config.yaml
rope_base: 10000.0
attn_scale: 0.125
beta1: 0.95
warmup_steps: 200
Each number is 128 + 32 x the weight over its row's rms, rounded and kept within 0 to 255. Layers, rows and columns count from 0. Numbers have three digits each. The size before them is the row's rms in percent of the matrix's.

# layer 10 MLP down (transposed), 832x256, rms 0.178, rows 790-826, columns 128-255
097:129115184130100151167103150152100150126114107092123054130131105142136093114137148147166057115119140196125123119148148116156192168105122094162150113132127130084148127127074081105152150137127174160106100135117129154122092107105161139132083142044143144127123093115094068144072095130100124152115118153119176138139062091180108086082100117170114138129104059120152139170152133152150204090140
104:136083083145110133084181094133147138057085121116130132166152114154103120089123095130183168125123138105108068172084099152116170078124159190172083106114130131139180112125096083143151139136091098138118114127168112150100076137132108098184114115101123119127150123118092110136100133139169068101134186142139150125092176157171108089136110133171099079105117119177116085156137078132121123190131
093:084188121105087073119183150084150154104113112157189089155144155085118125115067167136160142090051124097123156143173116165162145144103101131118152142137130125124118160127154129136151093120079159139081087164129067161125115168162169137136175148142148120188146137073120094183133126127124146085116148124126186094164110178104116178122134109136120189090155077099083128086112138138180163134123
101:174112086151159053096148137111150130104095123112169136187126158113130134161081108133139158105092098107175111147091143108116188171116133116095148113114094149156111149120117121125155091120135120114090136118084106064101151131139160106130168118148127147211206150133117203150140156113142120199133097097130123152179171097150105153093099148108120133110135071160046090136113133138117107161215
106:112100128127063141145119117154131078130141196090167118099069099208113171092137118106069131135182115099140098100102151140123124130099209143135144160122155096100115107149131147165100163158136112160074176127128097153098082118136114165140137144141088124080072137082133105117023122122134105166085182098145162127117063153158178148127108149076197175145097063173094122139111166147125144148056
098:151057083133116065181082116101174150189119178052124112137145153142133085095131096158095082134123144112124150125148146135088106158128172120109151129056104106126156099081106144140149115128156147113172136058134157153177080116123195133150163150072169141164153133160131140090119103087146135192139103109123140149234138102159149135123156104144162124077117186198143106115127154107117164122135
099:149158095187168181081136194143142101107180113166104123135108172064159111129108143105099135077149169136179196129069122115049164131174118120164121132115127145108147158171130083127154192099082129107090119085154105084124148129120114184136137151171158121096135156106094118122189121086108167216132093160160095086058144108155178174158177136086134114120146128130085126130162157163129111136160
103:178087116140072160107118106136099135114122142163117108168101089156107146146076093154144131071110142099145148086147126157079146128134112166068121123126140141128084112095094142203120166165116099175163131169091160183132114100120088117147140095121119206069136089106161138032070189185096129093087133178146094079129087139099158107108148118082177087136118151167105119134170146138137144120127
099:129100112115154122148147137138154132185189102169076106147161184187111114139083122183083129133096138116120123138133160176203064117120183169198136127147112086132201115100180144172131142125084162083100115129118132032122114108167107143148111139121141132133106152144134149134145148086139115107158074132140139133125118118195098144119169117113147115177171173149129136167148161153089115111110
100:136060158185164101098137056134092067110091089108108157120097073122111083131098102147140096186141174144150170135120107137177121125162168126143129189122165160113161098192140101119151047156115171131159170166192111143130125118099106113163118131099159084103082156087150099080064094152133116143118153160174127090147171161091151162130170105096118105153113134110145160119170161100087177082193
102:134154150077119132076163106087187128114136179098186131144084115134165103123166098090155148100100045125176164078119155149141152133124140109132140134119111090160112149145124176121120096166141114140137107105213152121137198119168174126140124147198126117142152090105157110128103152161113142171073172114052138114150185132086137121129073133156104212129068129117159136101134116160103158093100
102:095128143117150091117147115177086201129136149154129159102143181102105194153148114126152136061130073121141076111078178091135097123086130133125141157134102095167094195074101089129069126126175112101147102144118119178139078120114104121156166157116130106122119145129148115150131098115083141091149127074175179088128130084120150125154154092174147197124111191142124136119188123138079135152122
103:181150150117179142129138113120182088140096086130181174150103102142081164130161143133116130104129133129158094097169111181141102116184193121122110122107166127148114113107164168106175145104127131117169174077136150120146135134153160123144132159141180119125073110115101117095102087187127150137140169097102116124109106094167139181193127134131126073126160127094167123151182156107147073113042
100:127145132161104092096115119154077113090109142100099113138105096097127090099139163147117151205134153105176109078113107123102127160133158130167177148107123088086170143091227126142150113058120155138153099154067119098114063165128111139094136174150138140152134154123135163147117104174107127145153056098126128153100094091171191177053201176098178122093157113125122179140147147176201127093142
098:096166096114141147138122090165113139082079145082148120167125105106106168079094105102179098186132097159089121133107134143116140093130124114194051126169084143077101083184100153114158150111152159128090163157168177139175129166085179104122113123087130085098084151088099107171090064109171128096097186165134085137116109132080132147121144120121063180086135148086173099070105095133112102124106
102:111129087174063120133126141185166139092131171105161142120120165130123165145129099129162158100143150177190104161125059149175148103107121142093120129122060146121074136068135083169125123130080098057127134163119135120117100128186164156096141124129146122094106101049189101128137104169135089168143077123102101156120129113093103098146124135075111161094101114137151127122108144099146096100125
101:100159076186146152178140076143191090135132190135112108160140114109172108164142146121138200108079142193104159109162082120144103139097155140139215157081058133114138128113131115127127119088175099087077099090092116140118161118171136202104062116117109151126073140120138146097141124220157141118098145106131134123147083164106142083099077207097094151082104123181101149098160098113095111130127
097:104098092153131144097158081131099114088140149181132096117100075124157131127113114146078101129155130095159128103131085115163126105112180137177142095081166145128127150134139112143080082143121131171071156057092127144121142099133100132125110095205135091158129150150126113135132161143080130173169107130118150123150124098140126103112216124161120139100109105079130150159065120122145130092102
101:123133083075150113086136153179125113149162072178146152100100080102107162070119143137171097139097092109091176121125111196106106125154115076119120130193080118129111115112130150149088172150091159105132112098128151127120133132152074129160148111119169128100101110060164129182174157126112144185142083114100133094118192114138111144131032121159121121165135151160105144137144163126144163111087
098:153201121122108089109128102183098117134123117095135091140141156166136197049137140134128148162125067113083144118108086159123106135109139108108139082150150085106133102119138134157101122159077162140157141171121104179128123146063087116155080107161151162087135123134151125094092184148118140123105125192102168154154124088048193119078164063099152136145149083123153151136146057124121141137167
101:187158177134166110124132153074143133083093113075118111148099126091094113118186119114127093124111127126123114084138135137106104148103155170105063091142120160141137136146114152129098112132142116072150106103194130141096197076140147130107113194214096136134132152096052182128121123130105171174084107087198163078161206111133039148136150182169188107142137123106151157182101105106118132164080
092:093047078141113062165205117136145124066123113139133126147121087106177141109081121144112126131126129159134108122166099109128141066113148152147089125124150095157130086161079120152150174088113143090082154123146213111179096155105097146086171106169145082139105094150190147145095094147139143148077167126162136148140164103099123170088165112081120113153126148116114062069179104182088139123118
097:123148126128105114126135140104072141146160084197100116073209086115094148108079128129119111133119140113156109131148087139121173157195149197132136107186158132144127186149141121134124160119170113040110096109096157114142192164190113135142120162089116158073046091119087120090126105104075086118095115114134062146089168159119070139146113192157112172147101165089164131156125128195113148085081
087:154189163065083173114090146202097139136111096126110119103130047123137111102131165087160095191150102137157157087164149118086058158131125160128190147146223118163156169128124128166156134110161067179141071090108146181132132102134142135086142125190138141099153172145147169137114123104116114158118115135112136150084108147110061158148169164095131164119153101077170095172095078166143121109175
109:173155083135122149162053131055096129095120182122122182112163146108137166132068148105122120153080150137177106156103123108135080147088155131161160137149097148210109136102135121111183159079156125142101136128089194113138170083149131161096168108119135083101136114124103155166164140199143155148100144095096196129150150111104140207090160159126134102133067101129093149174122028108126136136119
105:159110122135152081122150160142095142131122095104090159086089123095160158092123116095109085127094093163117066193157136138125130140146131131139122088123157074109125105119174136107148140191132162094111075084093107126155147236111146131202135166111109112117091065133101144177183122116101129073102157131185127121046019115138096075091101214136084133139079141092121202121102119150145184168139
097:140116134138127136129124151155033140085115162169130131179139080112177134110048117111144120102173176132090111158101129117064149070168140161095117097182145094108097099135147147171116098156117120114131150114099163124154162141153183163061154100180158148131086151100168160133108099160058071066100090120213103156122110170174135106126143135139194102109129082135142108131130085134160091138148
098:115156130123120146125156129168127108137124093142131127162140133120146153186163159132151128152085199132100108142134077139122106158183159035140069160109145099110142078129137094140073178129188101110148101106116111131099142145194150157089097066057094165165114155123078141154122131065099141190116093148156110198142116088131180093179169108143090089090151205145157108150143119107096099113070
106:104099119117167188150110160113067139135178126157140178124123103177108119108136059074142147143127170123125163098166146136158159077132151102175064182168165132154136129126120177132166123110125102133146121110149136077133096077092134136131173197157168042142089118145143188065153123105111124173106154175134081115121090091181118152115089136117123074113115144113151121124170124134082118109084
106:114061095164153145082121087145152126117113139128181107088161175156127152090156142149132122144158156153100215106171110077172101124165098107122127146114097135185155110127103121148145155093139169127165141105192117130174164126183132119120161170198123131108078134184167134134135152093072096149046143117148103066130125151088151148156114092129110201168065190115163127116178120125143183133169
103:156106155089145109095129103107114115086152132111106128088177127061110120167168138054121177174101066129146116145187190062092120110134119084120122133149132094074100157224146104147145136190090141118161117150136088091119104084133152106158173125125128160169159178151100137104098109128140108111179178110169123124120186112134119166167102147119101150164086131093131095168114125118120156133107
102:154122145100138177120133104130118108113159117065142151178077122141156111144097074157111179126132151136189129174118159096105196127159117221126147096180132129148092105158125083118134136098123089155149134135150103080148103163082139120116135210077125188115095079132115183146129149136151083110154141090124180139112099107123134097135119128116135148111138129097116165122181168150131090169098
104:108185184143091159180150111145127103130129109114120161167091111145090070142121109186095124088080198197143102138134110081146150152116193107119059137165186158154124089119158113068138145111142170101086094101136132136129139155114174166163096067149139192137101120092133113139095128157133147071123107121189141117197165194087152104122183128086130139141137082164131163098157115118113126165147
099:104134098135162147150154147111138125125111150126149110170156092136148078129122135151180126091137148074166158106150075127066098122126139171131138147112165098203124091100141075145135175071119068114129179144154132135161135131149132034157134169117126109086137100134119105109156099109123149123139160127152117117152135168077127090123137094108126157167104125098079140154127170174158124091057
096:093124080109159157145068129105138137094092169144125116112098146147159141131190138102100132095171128119141118147106079163119133150143083132155085113170136193127112142141166108227136136087109087154128116171153074167104158122128114137076106137128118149098128123139157129095152118095146130146128138137110109154125102115079096123073141142104125159107183075135172129117124181081120123131101
096:089158094143169107130137136135093135099138156126160126143080161100171086088104158097144104142106192091128082082105138140131158105128137085145082140073103181094124182136095064141112112148166121034121142095132147119077112192097125134121161119132149113103170141190106171141161124160134146136181120154156157109156128104089178182159182114147120182152133153143138103183176122134095102169131
106:146130123119146098077092189162066134140142157100096146134091085124119122150092090132147115162119150131159161116125077090069170096092097118156199146115128171169150182144163138179136154107163112115174162156167080090080144077202109101177195115161121154170151155081080115153084160056104150099101119120140111090143127140129156135120140153109115123139137153140054103131051160088134140095080
# layer 10 MLP gate, 832x256, rms 0.178, rows 791-826, columns 128-255
099:089127096134149112166104178120146137130098164122183075065159105132148158146196108108077095116081150121146116148129092096120195099082205104083220112114127094172133114067148114115059156143144130066154121171108109098129137120111153124178138133104132109172112105139183166104100078125126154158117100114140125052124113130127157190108103123129094166094154139087130142115111182103145089113149
101:167129179167114149133096170150159107119104097074103116139129152152165085140135140171114156125155087146163084160110078090143119098176135094076127101118077118157166121084217091131182142179190082151121143153163109081094148093095057180071057137103193147127128098109140093141134154120110089115155129095124180191129128106172116135136077128157155062132133133085112157113128152113073197105094
105:169096133128101095200070124063087120125140115091130098197147112138118080109088180133146117159139137114068143154139148126069187160124104126105139101134157138199130124151120114104153191109192111132138135122142119094123117167125150170148133114045097116093115174079186147130103143120100147141140102156184139193116084094170131134145127113093163070145102146109180106111163099082095147112144
104:106068095049091086115135139108119106154167157185101128098120116053154139138121150167134103116114154069133113086110094093139128094153079142184070152110124119108073074134133116187117165170147134180057159116109108137128156104113143122135115135128127117089138132069120092144057127085184149131154179072113111135136103116113154154156163114121111083107150138115123154120075115161127057157114
098:124140068135120143116143143083127062118101154163186104172190146156097143198121185120177151113122182124112065137130165168114139105142196127115137112125164093109153118160084129113070161143126081166170150114137148079123105145104085138154173165100097110160097135101131111125125115128132100093070118170133143084081143079062138210141138141151201121099125109116117192128135087122174105098066
104:176086108103117103136159147076165083125186211150091112138107129073093081152122138123131098124153122087086101115180136188135130210066139135092118144210167134151147091154117150115131146123186185097202137121061101158133104121099112139119122108135104119150097120157157135148127143079166166079137069160161088167108130082111117127070159155130189158117164113115117203089147089103150092107124
091:103118018157063130153090176122151190158140078193147099144127181144138174122114186165092134139103118097139077136125144111086141144149099139114150182140175096159132135137120090127153131081136176113147111116122147137036066082143079096111114143104094143170089082150131171104112196082133138149120122159185148153070123116118133128101093134146127072111195054115206106107088042112140156152102
101:158100168181121139145060101132132200198113067137119100137108174197128098088105059121115176113064105128129147131131114159145080105144162191155161126186127173161188138102122177141091133046129130124120117140155101165153167113098073159114174090126118065088147152063093100110152166126115104133139177116179139137154124165084161125153162187132107137100166161160130151116137157037084142101163
098:100148131162108156139160087090132106075123101155108129078132098104141078163105133194140188095047114152242106108081131111152144181120126130175150107152115193074155112140145170140108112070132190143100089085130090153184149132101101126125076144128122077134165128135120118173095148140105108092188081115151141132119169110163123155086120114138152175169109129113027140105183108150128147145106
108:126118234092138165135100091121138185119155115112187137178127155180140109166110152099107066062145122134112184152166118148080088140129120149134107142109109112087122145168157108059106138095152118141125077105128163153100118137150143144090130134140134109142085110186174116117113125145175106090139139140122138091091182154122131202131148118056177114090159146106127126158114136118128128163100
098:110098161172155161147132116137184138075117098135117164128169114125149164131182102117121133166096105106155119121143118131117124147127176121133205089094088110143061071141148197080116109134218102151137072127141134170090197138083071151143126089057147129122138097133103147147094124126131147086111065102093159164168138070069160153094148135231168103096102122206135112109246150118095136089145
106:145133182093086172107137086125103153130091153126168157166134118154121069154144161121098068171160111153058145160060114162092118070134073086101127115107132113129154150125190136160095150111134106167132181091126122095122194112137163130140111138116107125040141135069096130095174114131207147105139108104088093114102143162152115123165122135118160130123041089130091138156120100139169128091123
098:174135167120154187155111143116114121151142119156140136068061149145115106178113120144121179146056119175074176170180113105111161145161105154090114123120152127161130136199122166102086166108151167106159106133105088107116102093080116116149104074111158150148212091084160096105099089141152139152076115106111089185040088170136151104166120155157149192094118071153140163153137075131088093130127
108:170111203124149158149146078119141106100092122161080087186124085147159151097076158139130148114103156189174082103122099124153208124163106131104131141112110118170185150101125146150083079139110126102149109099110181186134116119190106187097081125150096110084182106142131179154163181094105101129124144115119125175139167093135138109138142042123092124155106129114141120188155152110095064139151
107:143135078178176129096129117142123139141126150126191097090090163117152151052117079121092087076107121094127091134112159135171120155119113180120119127120135161135105110127178086100115111095081137149156179142093112145197089125153096211124161198143102137144093136085116189120128145199133146095136124143113096122130192139114093148110134198093114164123093166097129096095127167131125086114157
102:112151193134145104178109141071116198107164118195129132164142137109093175127099130113113110123174126116112105159144194142141076090161105095110082121137115188173112136173159171096181093142137125064138162090168044163154153122097125169148172164131130097111173153169150120148143083139084144125125160067130167145108116143167153134120199120102114177095148114082137180099128149154108151091139
093:070170093130127128170100118143163102148147158142097161130051106082115118132106099150098120127139100135108121156140107092124149111128146136115027169182111112106121128137145131164136118141143082081213123152138177130150102102125133078158139142193124140168141117074116147158139135116185101114133089118129138104083136158137145138187119130142102100174067191096178167084099089112125164093118
100:161123079163121124101173129116158143151157124127087120112109100122162110110141168113155112107133139196116178106131104144086105130135095111151135087101134167141177187095188137156154095138157109138137121127125145189185161110104149133077148154143146151154160111123169115192161149118119167175067145067125131112187108107175051144150105114093144103165187143077130138119255130100103084168121
104:147167068128125130096121186103112120149154155137198160124177158133139129136179120120156216165123079143190109105133099110141137151134093141111094170174100172168161110113175146086148194132034154104122139098142142108142147110075194120174114091152151101111137048161179111135135123134115167156180107133132162116103127114120126149178115129154075140092125105138157121135117063140204163088134
103:084132170144177129126148119143116140102119116121098130118155145070112152144151153139136125167192140174096150134163108140148115148106067126120119150087115167184125093092124176132080171124152158094169147131143142144149106153123156157134162123170120088143129137144126160135099177172104085106075143152111099163093116076159169155108104086147125145139157124112127143146068053140123079048109
095:117119154157151115149133107066115116150149163132097125133124101131127064107092131108171113124151122143078093165083089070177104159126182111092130178148104122086156140118161156120155133154146059112140109058153049135135114169163237124154138134143092165148172099143173161182138096040142118115110096183126093179123082097108116132118126128091123110148119154076107122085142148078178118106183
097:122131165126058099156136133107141100168080155171146084070167093134093087077177189073110087139032128180058136104124085092114132155175179093113103089134154048115064200140081112168128147164176103122118214160129150079102095105115125153141176120130079111147144117152113124087122128111099151211118088117133095189083133084109183111151103167096113166162138131178154136133119126119108118112145
102:118173111148129138126136081081177079210145151081097133184125150137145145186060135151181156063084093148122101113128089132186174122176126074072107142162100115146151145128130138172174086089144165079096165169098096142149090121116127149069173094116157084096092092100121151145121100190142108114101155110128194070098130065176136102136102105108125151125102104103131132081137092108178178097098
110:112075141113146088140183136180180094121176099131111157103095129131112143197123119149099166016184123161123140116102090143117125117148139116136117069065095153143157120094074110160198162146105208132130120138126074171118145128131129094143159143140157091087141084130153149087128117123143126079154149105112141097182190078114125106130128164077142106162144096096167132067114203109125141140095
098:055092116132124011106113189101092185096147140095118130160120192158151136078165118121150192166143153119170164191151104154071184104075198124119094137123128164139129105095145136098117119132118079112104178057147043125138141171117134136091141113135129122151137128199123094159095080132086164101079138104094118137115141144169086132115139085197111067145074142128116102170117122122110151080167
099:167133150180122141079107073143168120099189113125130126116175153140175067156172090115188149128115117165160130113177083091185100114120124125153106130139102135101151102167104164084255096150141138124097195122092162163091178159084160105148129111177107180127155146114153114110080132138148142103106107140081113136146121104131072090049104165175100159200124119120101112110090171127169066151199
094:171125168158133171123118133111134087138120167184171161053189137136188054088153091143132122069084061106130068109121157082114120109089160109108203205132098149184132093115107105132113105127114149116046126129150107125169161086180129135162132143160151186158183106127147072155128120104157142097049116125107126082125102202155149110098098096118123104111138129122134118107155124100130152137155
104:177110129145101131190130134155077166114104134118109078165144183126176088115148144109114152201174116122076131118111096127109119116082088132086100156116164139157137100140086139166129136093158165162031107086144155112170106100119140097139084184141111151091163145184093123118078137138165074170161080145108162081141102140114124133161130105124142130095108142158110108082146101132105138163058
106:170109102148129077104066127126080151192140093140121107133104071105133159111137122079106123115171154131161100136147158053110140116088134106197113126146170155101116126082129108178174140125128164080145149058107091156109083085075140121128126172169112098165102080153171072088100140131136118114112152089115098103135132141111119157124094162126163047132107117107179156115103133199130115161148
103:171136134138117145133124087098133122173170103107088097173138132085075129083164158135064116123088163084141129147133109119131121113131134134181168101135176147121179117128107089116069101154131127079131150091130154109165077117115127144097099150169132107117059078091151169110096133158070178168166134154179124128080141153156105058036123129154136106171109144151136158119138099133141121088100
095:085154126097140132129155121135104106097118119140130146147138084141096125119139179202159161153161056148155108103107141090158138170187135118111095104193095165166071177101110123141096128067079143164167130119111112111176129105131136096190080168105147114134112131166160115091075145143185125146137191098082135136142109126087105109118119114074134137124133148142122120133100207169121000082158
100:092175180108205097096126087164145138127106173153104161181105156143165079139115156100116141114142124127061146123137089178053096126156147192135131119101151190143117109127167150154097145140125146142119131076131134107139198131123118176116079126091141137080128120125081109129137096118166122094152076151097174095162086087114179102157143162121164128096134142134146158114179131079133145107068
097:123193111136122125114151163114065112118128124141098148109136138100142115121123144070096157154101050164176151108040193134084096104121160157146145112175112114151103063144150102190127135146192111129114148113142099198094160096165177098070140141144176136086141136140093149171102083190145133094039110085155141087136073079156108100120129120161112108135111114139143119117131128155082106164140
092:111111135115103179139110090124101129175113141141104074142085144092146130051114096107116046116094130075175166163156124115112135152108190093090113153093145137130236185107073119124098153099130120078105107159119085180134118133105114027168205135115148159180100135138113133129124194104118095059135140105079174084134135096104075083157149129140148126107094123150150164127123115145063110066141
096:148096182144152122120125091107146135131115174131132105109172140143157215166093113129106121108124105110129171116094166145062084108161114109182088181112094100125096100071129121192121190163070120169210164178103163153112157096126095125113099166129160167137116121098196107165151065103089143161124073100167137131107144135230079150160122122098120111210081097118137113112105130130137136117123
108:087142157077078121165126116130171108169140140169090133143162133065119105130127179052078109103043164167122098153098174160123139103228127096112113148126100087121153115137176085110097152110131150090084131099123163097127104136098067147099119137088143118106143117137218184122135121169093184162148133175110155151145212106120138158107167107132152123066118151145182085178083120113121092084133
# layer 10 MLP up, 832x256, rms 0.187, rows 791-826, columns 128-255
102:148145118199118140108050123125122058088124154134140092077149152121086116121068121129121174084132131125161148166187166095126132129083111225154145153137163105137117183143103126114160116103134048159125095134207150077127119064079144142164139158114097175173141126081136125114119187135105129145101153110132132170153134165191140136110159159146096114150145117155164128128100205111161083131099
101:141127115125148145114103135074102090097162075095099128140144151164196078161183071134158133105148084088154063100138024108074149052135104153102127201153115152111141121119130077155052091122172113094085137083153149071146154164096112180075160115127150119088116129122169140099114142133132176144113176147158094131117134110115117105109148171158138102135098113104119111122134152072114089114132
099:075102117158084159127098062120189145150072104133104142145085093116159120185184140142178105131115130081166089157102108113171149093127130151116167114176082148111130066101091118102123109144128066190181121172130110130168133150129184156122120103151126103087081125049120140111196174128130098156154177109204069153089141122183097096150106165095134113138138103093121060129126131175093143128076
100:136103142099203112113086104100105103196089069059128162088113124088083109159102109110101117090129131139126077093145147112125093135088144162157132065158146144122201151150127130114097102132117120119061150083136103164155141111121113146167179126131155134122134081048095132117101161122101094203096159109122146120182117103172112159151113092093140113131084179114135079069101113147145102067084
098:129122143155156214047154158096088102075130133118131131167169121112115113159059173143149213120129093172066124155128135127135140100141122115151120137170184142109149149134110092109060158117120143155165112129125134086103108091130046091131128125100091078110096095129148185169100156125119132123117089122131166144118130112051118203083103101133141098174084111163142137064193159175114145180137
101:145125123141171100121160149159162113161139145089120182090128107130172135176079136077126087110147158107102158071130203064216167119051109178114100134126056122101238113082175163117177170144146087138129138151118086091136169154113112198155125102133162174101078181162170167122136068108119131124085163133073146105089146138064106104102155145097108153113057129133120119192069120123109132092104
105:112112084097148138119072195119170173067110144104064127084125121189148118105134169119131124162115174123123194136121136139094154158084165167146110166157146225158102135180085151090195089110157140119082070135107107140101134167114142161122118168090137088138118115091114052090146125166128088065083122147115134108138142099138119149133152120154135131163153110128154128173129148075175235169156
101:105118178114132119092106145144107139168144104116139137189097116176098133193127156150140151146131072147167139086151165113189059161060152122149149141158098138164154081103146164128120159120186204159163147133097141141170196111093123135079113132101102185094123111189144165070100171104153168092154091131123121136150201046109104044169140101120172141150148203166127111154091109107120119131112
104:164173128164123104054133085063117136090147130125117142144129106125066123205102139168118153142051132170206079085058140067103095152170116091135154095116138103164185119108121146090147122083126140168133110154108148142163110158108116168107130109153110162142115111125115153121111148132152105107138093105110108177143120184101091085078206089098154131143159178113116168053191101163187143170152
101:095157173143131118158088176123109150133106118115149114075120139123085095116120071123090112114186087143145122111087139122092179123159152167127122140161084087212120090181159163164137140146113151130114143171120089114089156182094098143123081167092219089109171075086140112129116133120131141083145112097143166137095160190116106126188096124149121167126092090177156090098089167151162064076070
099:114104127115122101107165140143052123128155131134181095167151139087062191106113150175138113172156152106086104121157075143048138092184120140122097136129126119154176097113052130150124115161089129096134110140149123097156135125117169107134114103103178127135147151119158103101154137135139137168102164125131074128177075095106105087154118102148101129139129094136132104110125182114166115112146
107:131153107132095156138155145125100113162114140102074171128135080117129103099108159168127156099125166110129126082159199125158142115144047145157085161084196121178092179106088131090183146124115087132148054088093112154127105109121098122131145081117171127137117148183099142180124149114131079121179156128092143195137098161133132163117134078117128119150140137168118040148165240168108121124122
096:065136106155118090094177088174154077151164131109134080137165064077157095129120113105079160153189135081134147153120052110090121097100096076102165125137152119100145144105140140135114137091108163108104110189122146134120164172102100158122104171165099125155143153120204185162176162108135151106136165142081121190158147091126128096072095179119132084136123090143119087102152135159064165049153
099:151074112129092128101065134171139104187124158126148137089080179131096088149106159091089099147181170066152138140097126126140097126180108101127136157156121121180108128147106104158135135126144146084139101097137133148092176120137086033160128071165067087187170128179152107172130131086065106086146152126139133131100115146169152141158110144134155078101078092116074161119113168171117117121173
102:126107150140139082086155075186108148060125138082085161119111129135068147099136191119139062205115146196113150141136018072118139144098123103107159100167131144158125160123054094183146128166097104176150085131157108147217123109175172114120119129119125151115094138127172144098099108103122088153165146195086114155134140103168092112164122182153105151191093143070177094102132078110133145139068
104:063127115089154134076124158110127103154111148078110141122141179116176164158127092132137127094120110129162125072142104064102134125117182115110123132144075143169129182118162172132158116102134120129154123139123124158132057213103158030114060095147144169156137083112094098159162089109152150121139151194108089139143126137080109136158119145174127114067100153106077135167140129098134077170119
094:101193135061132133117152183130157125120112113128128173156147110161138121123103120125111245139150136139163104129071133099143166110151070106153151174137091117104152113118151153120169119123078095074163134126141153160132141091083097145135109126097077128036110112094123152149143173102114135074103126074115143105101124147168109167108102111205084113151157136163179138083119090117079163107158
105:153138122170129175137130113138119179163103099206095085141112093132129158150134094120109144118205154127110117142105091123124150140134132093143172174059110179084136188169120231122103093127154143115121141084112083127144148190092156064149133166150086134152100120132142103131154134144144146148130096174152110123068126196169077088150142125134103151066113092102149067126183172173169148105095
098:149091163146083117178129133131144174167120148103190129189134203154105103177148143178149157091163098111117073121133135128168104090168104173142103168119132164133119114097131052164107161142110133103061135134109107120173086134109080115111123091119217142131099183054133046137142119114115111164092130105112194169122140123137120123122149099164120116118120125104094204119038132133152218118120
095:050129144168099104114104061162150152170156117132075185123165110149146145118154178099148094117148182081169150157145109190070171109115099107191147088150109139101109099156090129167127126108081130085144166166118145157104117126129186128071162130173098122150039116091130078148139104095163129154089171139049132152128069136184125167118150114159177078136115142169182122104197123091150129108142
103:097161155118185162147128136140125135133121155125132168100100161090057128149125163152064093082068163140150185108113186169066094099084099198147120091184146136188121147117080158058095090121155116141161127126147091119101174073073097114109096096129114113154164115140116176120169170147105152150123135044117094087147122130138091058131099097132158106110151117098091096113128114101160109197153
093:124145125171128127147108121138144057164125093135143120123043083091162141156132107157112133113116126147087082129175081095090155161137160157116138157106078159188141151143080034147101131149108101103095104107155120124107138149122101192140151134136021096103101167059123142171089128103086147074154149067105159082179156101186080166141070100111092126139076145141134127129089127145144181163081
103:165174167179170061143106143067159157095160062113166120114110118159113126117145116158040095127149159134103158110148194098118140138072172092135114087136133146129133178127129168085106145104151101166175128110159139105138139158113174077163092180119116104130143123101078115148119129051125126066100119140141152137135129163117129185101133182100139143120122071098134149151096161126096083151169
104:096125098133127153131173064132125106111078129170148107165113107090095218099146081091161085215054115169171110125138179176159108138122120131101113153169151113072152114144132079171074134118126094182117177153151146147092122129116142177103143090121124125156147123106168142186144102096163118095057118104090138116122075100146136138125101104188131134122109218088112070140125101088118141125086
099:142119106138061066129135179180149115186127110049115170102134130142099151127134123136116146167159082094112112129171142136132139127091199109118108136136171141147099112059146138119105128195134100114152067095136062148102091165176125176153088136143166112109162115098154097190193142186160103176145087121133113136115116131074136121185096203146125143185081145136052108184143109086135072093151
102:146146081132120117122190096095125169120174134151158098130178149130082157119115164122186144133102148169084121128164148116121113169167113116120142160178148058096146142100137118137085113094192152071166101145097128051129165091138187089152198113112064160127071153132103092194142123138139177117138164080082139153155130106127137130149071077123091098097136129174123138144155118207143164133135
098:120088126195091046077085114121133091123115193152179147133127136104101128165086171156179159136175155125170135094126152136099122085103114204138127079125081099149147153139089173101126062120115175134116164180127123177172105145121176166129135066131135088142156098132167096117100140175094188091152120130068133146106148088141104123084149121149186160131219090174142115157075144137170156184159
103:095119146168120194086121111131129079154117132130103094112081124140120202136166122087126153107183203077117160111140148090118146137162111051166174111109132111153086168188123146170102158145174088114142143146158130087157156142109150101119173164134138105154149146146145091080130145156141166093174068126148132082173083153115116091099082112090100088169139140170151122168144110063146090146077
107:170131127143182090125137115084139164113142109086146115111152158142147126161149067083096134079199191099171146122135146088136159077131099126158111152127111120148133137104132075119135112181093127126128095201106111112079125162105109121131131114133123177180140115146154083089141137153089149214074178157173128151102156108117099169105072099115117144126174161120122167143127077069143097089087
106:097154121142148173105114182153121123100088172169157042125087100153133134145158175109091148144191104130089097104081182177168132182124146093132124140137078082096114123166098130061151135144115160126068086176137127136138103122085153105092142136100142163151119162181140102135121089114183140093101157109127163146123154103120161070103097099114083106127140143149198117137062111145139130141112
096:140159090135161124189093075183147160127213117167181065138170148089091052139138132112068163174124099125099117124123129158108177141133138177152088115106180111119169044151115122136133126125131138128124066105132187137131110124094176157088168095144115083117121099193094134131114105122111134159131109060105102148140113054140089139118081176119149089136087166098054108154147163086103147148185
103:124170128083141151151133109157093089126160141092128133091137075141141139156085109132129067099157121113096077118082026135159187103176131090118164151155161197130133111126069124157141092095192091067119063074157111139130122160140184100168129111109128117112116110111134147163121184095061120133182140120181182085151089087087130124106098200127124174112136140101089167145083186150116146119169
096:111117048132110077176148132139187092206100163093197196115122175126153154136179139144166116091127109116127138153129124152073106168169104100113089164097183086133148076132074145102161129100115127147096168104153123101150141137120148172078150160118115141059174214132083160116192126209120120110151116128162115126172150125146109144140136136153126168176130092106163094126117082100164127121135
092:142140135146204116116141152110121199155056084148128183091085210108175109120095115156122124074167087186135120170119059119119124092096106133112121167159094108067117108152107056097096171097116122114089107151135153093136151109097182100154082132175116092123157142086184112120138108128121100130060133189120064112073115151111109104158139171119144126141100127143096120105126069179119140112140
098:128115113096126154105156176087160139153137105131114120141140074103120116097143124177161115098156146106146131120130144172175192116077112159063185174168090105168132126130083115113130122093163130119148153149061158102134091138166127147069154154084161163153130038107169150050083148127184070092150116173149196155098159109136132064092123166142110101129093191179114111109127135120139121104070
102:140132113149110188084128129144085141117170027173131140122143156116192133124085139156052057203167142118180137099143118152168151181121160123103126147101104159122188159143151130202121120163155066160075153158171115184115152084182117113143128139144141135131118116131167183091108149108167148141098161089139133176086107109113089074080120100096111125050153137105127119120165059107070081121060